Part of a small language model's weights.
Size: 13 layers, width 192, 3 heads of 64, vocabulary 32768, 18.3M parameters.
Architecture: LayerNorm before each block, rotary positions, no biases in attention or MLP, untied embeddings.
Training: a variant of Muon for these matrices, 873M tokens, 9287 steps.
Each number is 200 + 30 x the weight over its row's rms, rounded and kept within 0 to 999. Layers, rows and columns count from 0. The size before them is the row's rms in percent of the matrix's.

# layer 10 MLP down (transposed), 512x192, rms 0.0387, rows 153-169, columns 64-127
097,214,186,214,206,158,178,171,199,235,246,183,215,226,182,219,142,237,182,224,222,194,174,263,217,247,159,175,205,210,230,169,217,266,199,227,176,244,196,184,188,197,246,192,229,141,168,260,202,167,229,181,219,220,212,173,162,130,252,193,212,128,164,164,138
101,205,190,196,239,188,198,162,214,163,197,141,259,214,181,204,181,201,207,168,200,189,199,150,203,186,170,214,169,180,167,225,189,223,213,232,168,224,154,192,169,166,155,214,237,193,232,218,227,186,160,215,170,206,238,212,132,227,259,207,157,202,213,229,187
109,188,232,184,184,191,207,210,168,197,239,203,205,168,214,231,192,164,173,226,253,256,232,228,245,164,206,229,221,232,226,167,205,178,218,189,264,155,108,206,223,190,212,186,249,231,195,213,187,178,233,217,216,231,184,138,210,207,216,221,157,209,193,210,154
107,238,239,214,265,191,199,191,235,207,214,209,148,216,178,193,151,181,206,241,217,154,196,158,174,244,221,166,173,156,196,159,199,180,228,158,223,181,210,164,214,203,215,166,235,168,235,226,174,213,168,203,203,166,226,182,169,185,157,184,208,127,217,240,167
100,110,219,202,260,187,233,236,194,203,210,277,183,153,241,186,158,198,241,221,226,172,213,191,191,242,206,148,229,186,162,222,158,227,155,211,172,255,165,205,232,153,160,180,143,166,214,227,144,150,209,201,215,180,212,192,148,204,207,188,188,196,246,224,190
100,201,185,164,210,234,160,215,126,230,177,217,164,250,257,197,191,218,139,174,226,239,205,170,145,208,194,190,226,227,213,190,201,193,200,180,227,165,206,140,156,154,220,270,176,192,199,244,229,236,156,189,199,181,248,197,208,174,243,169,223,246,219,208,184
095,205,218,228,169,183,194,223,239,187,116,183,239,230,244,222,232,190,190,208,266,189,174,257,207,218,163,194,193,179,215,188,197,188,157,154,153,220,172,163,202,204,167,171,186,232,244,167,164,221,182,214,200,167,213,238,161,216,212,175,230,202,215,178,211
110,187,234,169,193,227,189,201,215,133,255,218,173,233,220,262,195,266,188,197,234,176,202,265,244,192,219,218,190,212,200,184,190,195,157,205,206,261,156,186,176,184,185,152,167,237,229,222,193,172,203,231,241,144,212,202,186,203,144,162,173,213,251,210,205
092,215,169,191,191,191,182,193,191,134,211,194,225,210,168,196,228,266,178,192,139,187,225,225,205,153,157,244,183,209,217,257,250,165,254,184,223,195,176,189,192,186,210,213,216,173,213,148,180,233,193,211,260,150,189,143,189,168,210,183,211,193,168,233,246
110,167,196,208,240,205,169,204,151,177,160,208,272,194,220,172,188,184,191,170,165,170,154,287,231,154,208,189,220,177,197,221,208,224,211,206,195,225,180,196,166,253,232,198,164,223,204,233,216,264,218,211,189,207,199,267,288,216,231,180,157,220,169,213,216
096,160,218,204,237,211,191,224,249,202,138,237,182,131,202,204,196,218,186,160,216,201,152,183,258,196,162,158,241,152,197,247,218,181,175,203,221,252,175,209,198,198,208,150,215,223,260,186,219,230,203,187,172,234,178,191,172,213,178,218,221,211,218,170,197
107,176,176,246,226,171,190,198,207,252,154,285,179,183,157,198,221,215,244,235,198,184,215,232,230,208,206,216,201,201,187,195,200,194,163,263,145,166,179,203,220,159,235,194,226,214,190,201,135,251,222,212,184,287,112,158,127,155,147,202,266,172,187,247,189
113,218,192,241,208,175,188,186,273,142,246,241,210,218,235,195,207,201,230,217,217,199,202,168,233,229,204,176,206,197,201,223,168,224,240,186,230,173,173,223,211,182,200,212,197,202,211,173,204,109,186,202,202,209,199,182,155,165,157,209,190,233,201,215,211
094,231,184,180,173,211,177,230,173,164,201,229,163,201,192,165,236,207,179,185,191,251,187,212,178,205,197,237,214,232,165,287,185,214,178,203,210,207,168,172,223,178,171,221,208,180,258,228,177,229,198,174,204,211,163,165,251,194,182,144,171,219,237,202,202
096,268,166,163,172,210,214,144,126,194,234,179,196,202,189,212,200,238,163,180,217,218,194,198,179,189,201,253,206,175,222,232,181,195,209,215,211,196,141,200,192,144,211,193,183,199,273,237,200,129,251,183,211,203,220,217,194,204,198,228,128,203,237,213,194
097,226,188,251,212,184,209,210,218,223,183,212,165,133,184,164,196,216,188,207,148,264,196,187,246,172,231,196,188,261,227,211,242,233,186,160,143,209,226,199,264,156,242,201,247,168,201,182,189,178,237,234,208,228,175,178,182,185,189,196,185,230,182,206,224
099,182,185,237,130,178,216,175,188,189,141,186,226,173,233,192,201,229,198,193,173,193,170,259,182,184,195,206,214,232,246,217,212,252,181,164,284,233,179,194,256,276,154,204,142,228,192,204,239,196,196,205,220,142,232,194,248,211,189,223,187,209,263,215,197
# layer 10 MLP gate, 512x192, rms 0.104, rows 154-170, columns 64-127
078,211,193,196,140,208,164,227,197,192,169,226,193,168,180,200,236,168,229,246,269,200,218,163,198,225,184,202,208,180,250,173,199,188,178,176,160,227,208,215,206,193,145,214,162,178,190,124,217,189,215,167,262,184,170,212,214,220,200,159,197,199,245,220,189
105,189,201,186,189,186,217,237,165,202,166,195,204,199,227,218,194,193,211,201,176,167,236,239,228,181,192,154,201,213,171,191,189,245,141,145,181,225,188,205,241,204,199,199,157,236,199,181,175,232,169,210,190,173,167,241,219,208,195,228,233,207,129,175,195
102,165,252,151,174,217,183,161,189,253,208,189,221,187,201,186,176,192,179,168,195,193,172,216,188,184,209,185,228,162,140,174,215,281,168,192,194,198,211,218,160,202,209,130,158,188,281,193,218,233,198,240,237,142,212,199,282,176,244,241,192,200,212,266,195
093,145,197,240,150,206,212,183,219,257,191,234,231,198,237,173,151,140,197,218,202,190,230,181,187,176,232,201,203,231,181,211,190,203,178,167,216,204,155,195,216,232,169,240,187,194,243,253,180,162,200,197,230,173,177,188,162,239,168,236,185,150,213,246,213
102,208,221,152,188,237,173,205,151,199,172,155,179,124,229,176,246,235,168,212,185,100,198,187,181,170,208,211,247,203,195,216,218,193,170,216,258,214,225,180,204,218,182,149,216,229,201,180,181,207,165,187,216,190,177,185,168,201,202,223,192,174,211,186,168
108,181,159,184,203,180,186,194,219,188,195,227,211,272,199,213,184,174,134,168,202,220,196,205,206,222,183,181,185,170,227,168,192,221,187,210,214,161,217,227,188,212,229,198,221,213,224,219,195,194,204,190,101,257,212,169,198,179,203,175,210,230,218,198,212
112,237,241,215,179,242,189,169,179,187,228,182,176,175,219,255,231,209,179,188,184,160,200,209,206,217,169,210,263,213,201,237,184,227,236,150,206,241,164,192,159,204,206,235,193,278,172,204,187,168,162,214,222,160,211,179,215,230,164,187,211,196,226,181,241
099,159,198,243,233,209,232,208,166,209,208,229,217,204,198,264,167,189,227,237,208,202,246,196,239,217,209,157,197,178,228,189,165,180,201,171,256,242,131,152,182,177,213,149,235,185,181,241,182,174,224,193,147,181,188,185,209,168,184,243,212,136,198,177,176
128,212,154,207,238,159,226,194,203,159,177,191,309,189,218,165,135,199,206,216,223,175,109,240,207,184,209,148,198,185,186,230,198,176,206,217,200,209,184,225,196,187,213,205,163,246,196,181,202,208,189,220,203,155,149,222,206,223,249,175,149,186,176,222,240
103,242,191,232,175,144,209,219,183,207,185,190,213,150,191,162,196,196,200,200,185,167,228,249,142,221,204,190,251,205,195,172,191,215,204,200,143,170,190,217,200,168,178,249,150,245,238,211,241,181,187,230,197,197,206,216,193,207,165,255,227,196,164,229,164
087,231,191,239,178,186,225,205,208,195,197,132,221,232,253,217,165,202,184,204,192,182,229,255,252,213,210,161,170,202,200,164,205,162,179,145,129,165,223,184,184,192,201,219,188,228,222,208,208,175,183,193,221,161,206,201,160,207,142,210,231,210,221,199,197
110,230,244,142,229,212,205,173,180,231,140,144,222,204,201,184,189,221,226,242,174,208,265,219,210,239,169,162,225,210,210,165,176,262,219,187,214,147,141,245,217,174,188,193,155,233,205,220,229,201,204,203,225,148,188,208,247,190,218,239,174,159,247,218,148
090,216,188,167,162,190,133,231,157,261,214,195,202,142,226,176,234,173,167,215,182,187,227,208,207,244,159,197,230,252,217,146,219,238,207,180,266,226,175,244,162,159,244,230,115,202,191,174,177,210,193,155,174,211,242,169,197,216,178,214,207,180,228,213,254
102,183,246,180,230,181,191,195,224,186,180,164,207,191,208,202,194,133,200,181,182,232,175,208,208,211,184,214,225,202,161,183,254,237,218,176,208,186,203,249,212,194,177,147,151,185,186,136,195,213,236,227,161,199,247,167,221,215,210,181,223,175,213,229,202
111,177,229,181,238,188,210,201,235,225,215,211,190,138,178,176,215,190,200,131,191,175,232,162,264,178,182,192,216,205,186,185,174,178,198,246,138,185,206,239,250,174,250,235,201,137,196,205,166,162,206,220,218,232,222,162,203,175,211,243,199,171,242,196,142
107,191,238,213,205,198,199,232,172,250,174,199,155,216,168,175,208,189,233,169,217,193,285,175,216,205,235,206,188,182,198,166,194,145,244,188,196,199,248,213,194,224,218,176,158,183,221,217,195,194,182,198,209,215,208,217,215,192,192,165,206,201,197,180,192
103,204,223,166,170,199,210,232,187,231,193,197,226,205,156,236,192,164,126,295,222,243,173,201,194,179,208,146,212,196,225,182,237,240,190,162,163,220,181,170,165,213,229,210,172,247,182,197,250,236,230,223,205,223,166,189,253,179,297,151,196,141,215,185,184
# layer 10 MLP up, 512x192, rms 0.115, rows 154-170, columns 64-127
085,215,198,206,262,220,223,246,209,236,172,265,195,175,205,173,224,230,218,221,194,223,200,203,199,156,239,150,261,212,185,150,202,208,207,172,180,186,200,185,240,230,242,176,233,191,207,230,179,202,222,223,173,169,211,218,221,215,194,167,221,228,194,210,210
120,235,199,211,185,159,201,207,204,169,173,205,175,144,181,136,165,191,249,203,139,128,205,166,190,202,202,252,179,170,249,194,184,216,241,195,225,238,155,197,230,196,246,155,186,163,212,189,217,216,175,195,173,146,259,208,184,232,224,198,224,209,223,218,158
120,229,204,240,162,173,210,224,230,172,203,225,261,198,214,171,157,223,210,190,185,196,200,224,189,231,171,228,234,174,207,204,152,202,161,210,160,229,196,202,222,163,220,165,175,203,182,221,248,193,139,198,202,215,189,238,198,268,205,168,168,158,219,249,165
094,215,163,223,209,228,199,195,206,228,204,274,209,192,231,177,212,190,154,249,228,179,208,219,147,124,169,215,142,207,264,256,166,215,150,187,218,178,236,187,203,210,203,218,246,275,194,191,236,219,182,190,202,177,186,244,186,211,125,207,225,181,198,160,172
102,175,224,206,177,251,209,168,166,193,190,193,177,209,190,184,227,191,196,250,200,248,208,146,209,182,202,232,289,257,178,164,243,214,217,188,185,203,240,186,206,202,173,202,177,201,188,152,284,195,208,203,250,164,235,188,204,202,171,184,210,195,128,163,194
093,191,181,204,225,205,199,197,179,207,212,162,183,193,215,236,222,258,193,105,207,208,221,166,221,239,145,179,209,224,197,234,187,180,172,190,204,164,257,203,191,185,221,210,204,208,219,179,161,187,207,175,169,159,167,230,203,192,267,156,178,180,186,169,235
122,197,200,196,250,226,185,154,207,207,222,158,211,166,193,231,216,237,221,235,243,171,191,223,228,209,229,221,169,203,212,214,173,169,189,176,259,227,189,113,175,217,247,186,253,189,183,248,170,193,211,219,175,196,225,194,216,231,162,188,214,183,194,153,200
094,199,197,141,183,226,205,177,187,278,183,183,208,194,180,138,231,232,121,155,229,206,180,205,172,200,160,258,227,246,178,161,169,189,163,213,184,196,225,204,128,198,238,219,229,202,159,204,213,197,181,279,217,157,210,271,197,232,141,182,244,197,208,252,227
095,188,192,199,177,235,204,203,201,242,204,186,141,162,198,283,164,211,213,209,198,222,192,131,183,235,191,249,245,188,121,191,198,190,180,194,173,231,214,191,188,176,214,195,203,168,198,256,161,195,222,180,218,250,188,149,152,214,215,215,251,201,255,201,130
089,207,147,206,210,159,203,172,214,204,168,189,200,226,216,211,156,209,167,226,211,182,153,203,245,203,217,241,179,168,204,190,247,223,216,150,201,151,212,182,150,198,233,224,176,186,232,231,239,153,171,233,179,219,221,186,167,212,167,222,224,162,138,176,200
100,228,245,181,144,238,204,191,195,176,210,207,163,178,253,206,208,154,153,192,216,177,170,191,194,210,211,182,222,168,198,190,214,181,227,167,170,177,213,196,183,227,191,251,191,225,213,238,214,153,171,191,243,178,211,209,215,218,244,183,201,211,221,182,165
119,168,160,243,170,226,233,218,206,154,183,213,260,166,136,210,171,262,244,204,185,218,144,194,203,236,211,240,169,118,196,228,255,223,200,212,171,239,183,201,199,209,188,199,234,175,196,179,222,214,197,171,164,185,189,192,213,156,262,193,196,160,209,202,203
096,168,190,229,151,228,143,151,253,225,173,147,251,205,195,173,190,181,173,232,201,176,202,170,230,172,201,226,243,212,166,161,245,176,201,245,186,173,185,205,246,216,193,202,219,182,170,213,177,225,195,179,158,191,192,145,211,195,226,167,214,186,199,217,279
100,145,174,222,185,143,174,217,178,126,236,186,137,187,179,199,130,257,194,226,237,190,207,271,197,164,161,139,163,195,219,166,206,216,198,192,192,204,215,236,184,246,225,210,244,158,185,194,200,220,194,179,267,176,175,197,184,230,179,213,234,203,228,144,216
112,161,184,207,192,202,211,183,189,208,240,228,179,192,243,189,268,204,198,188,229,231,170,231,162,182,218,215,183,215,215,186,247,142,221,215,202,243,240,218,186,162,147,229,211,178,196,169,208,240,224,217,161,199,188,161,220,259,187,224,215,224,208,204,218
101,232,219,204,172,137,273,196,199,174,210,202,160,197,252,175,177,205,153,265,193,169,195,121,211,213,154,213,228,201,199,182,127,232,252,175,212,213,215,238,135,206,182,189,190,208,199,214,204,198,156,206,239,204,158,186,223,245,148,179,159,188,206,184,221
108,221,226,201,223,166,210,245,274,210,225,135,197,187,205,186,222,246,217,210,189,174,203,269,164,145,211,221,214,243,204,243,179,215,161,195,208,165,187,175,131,203,169,200,211,263,176,204,194,151,198,220,219,201,159,190,169,225,154,216,202,273,187,173,175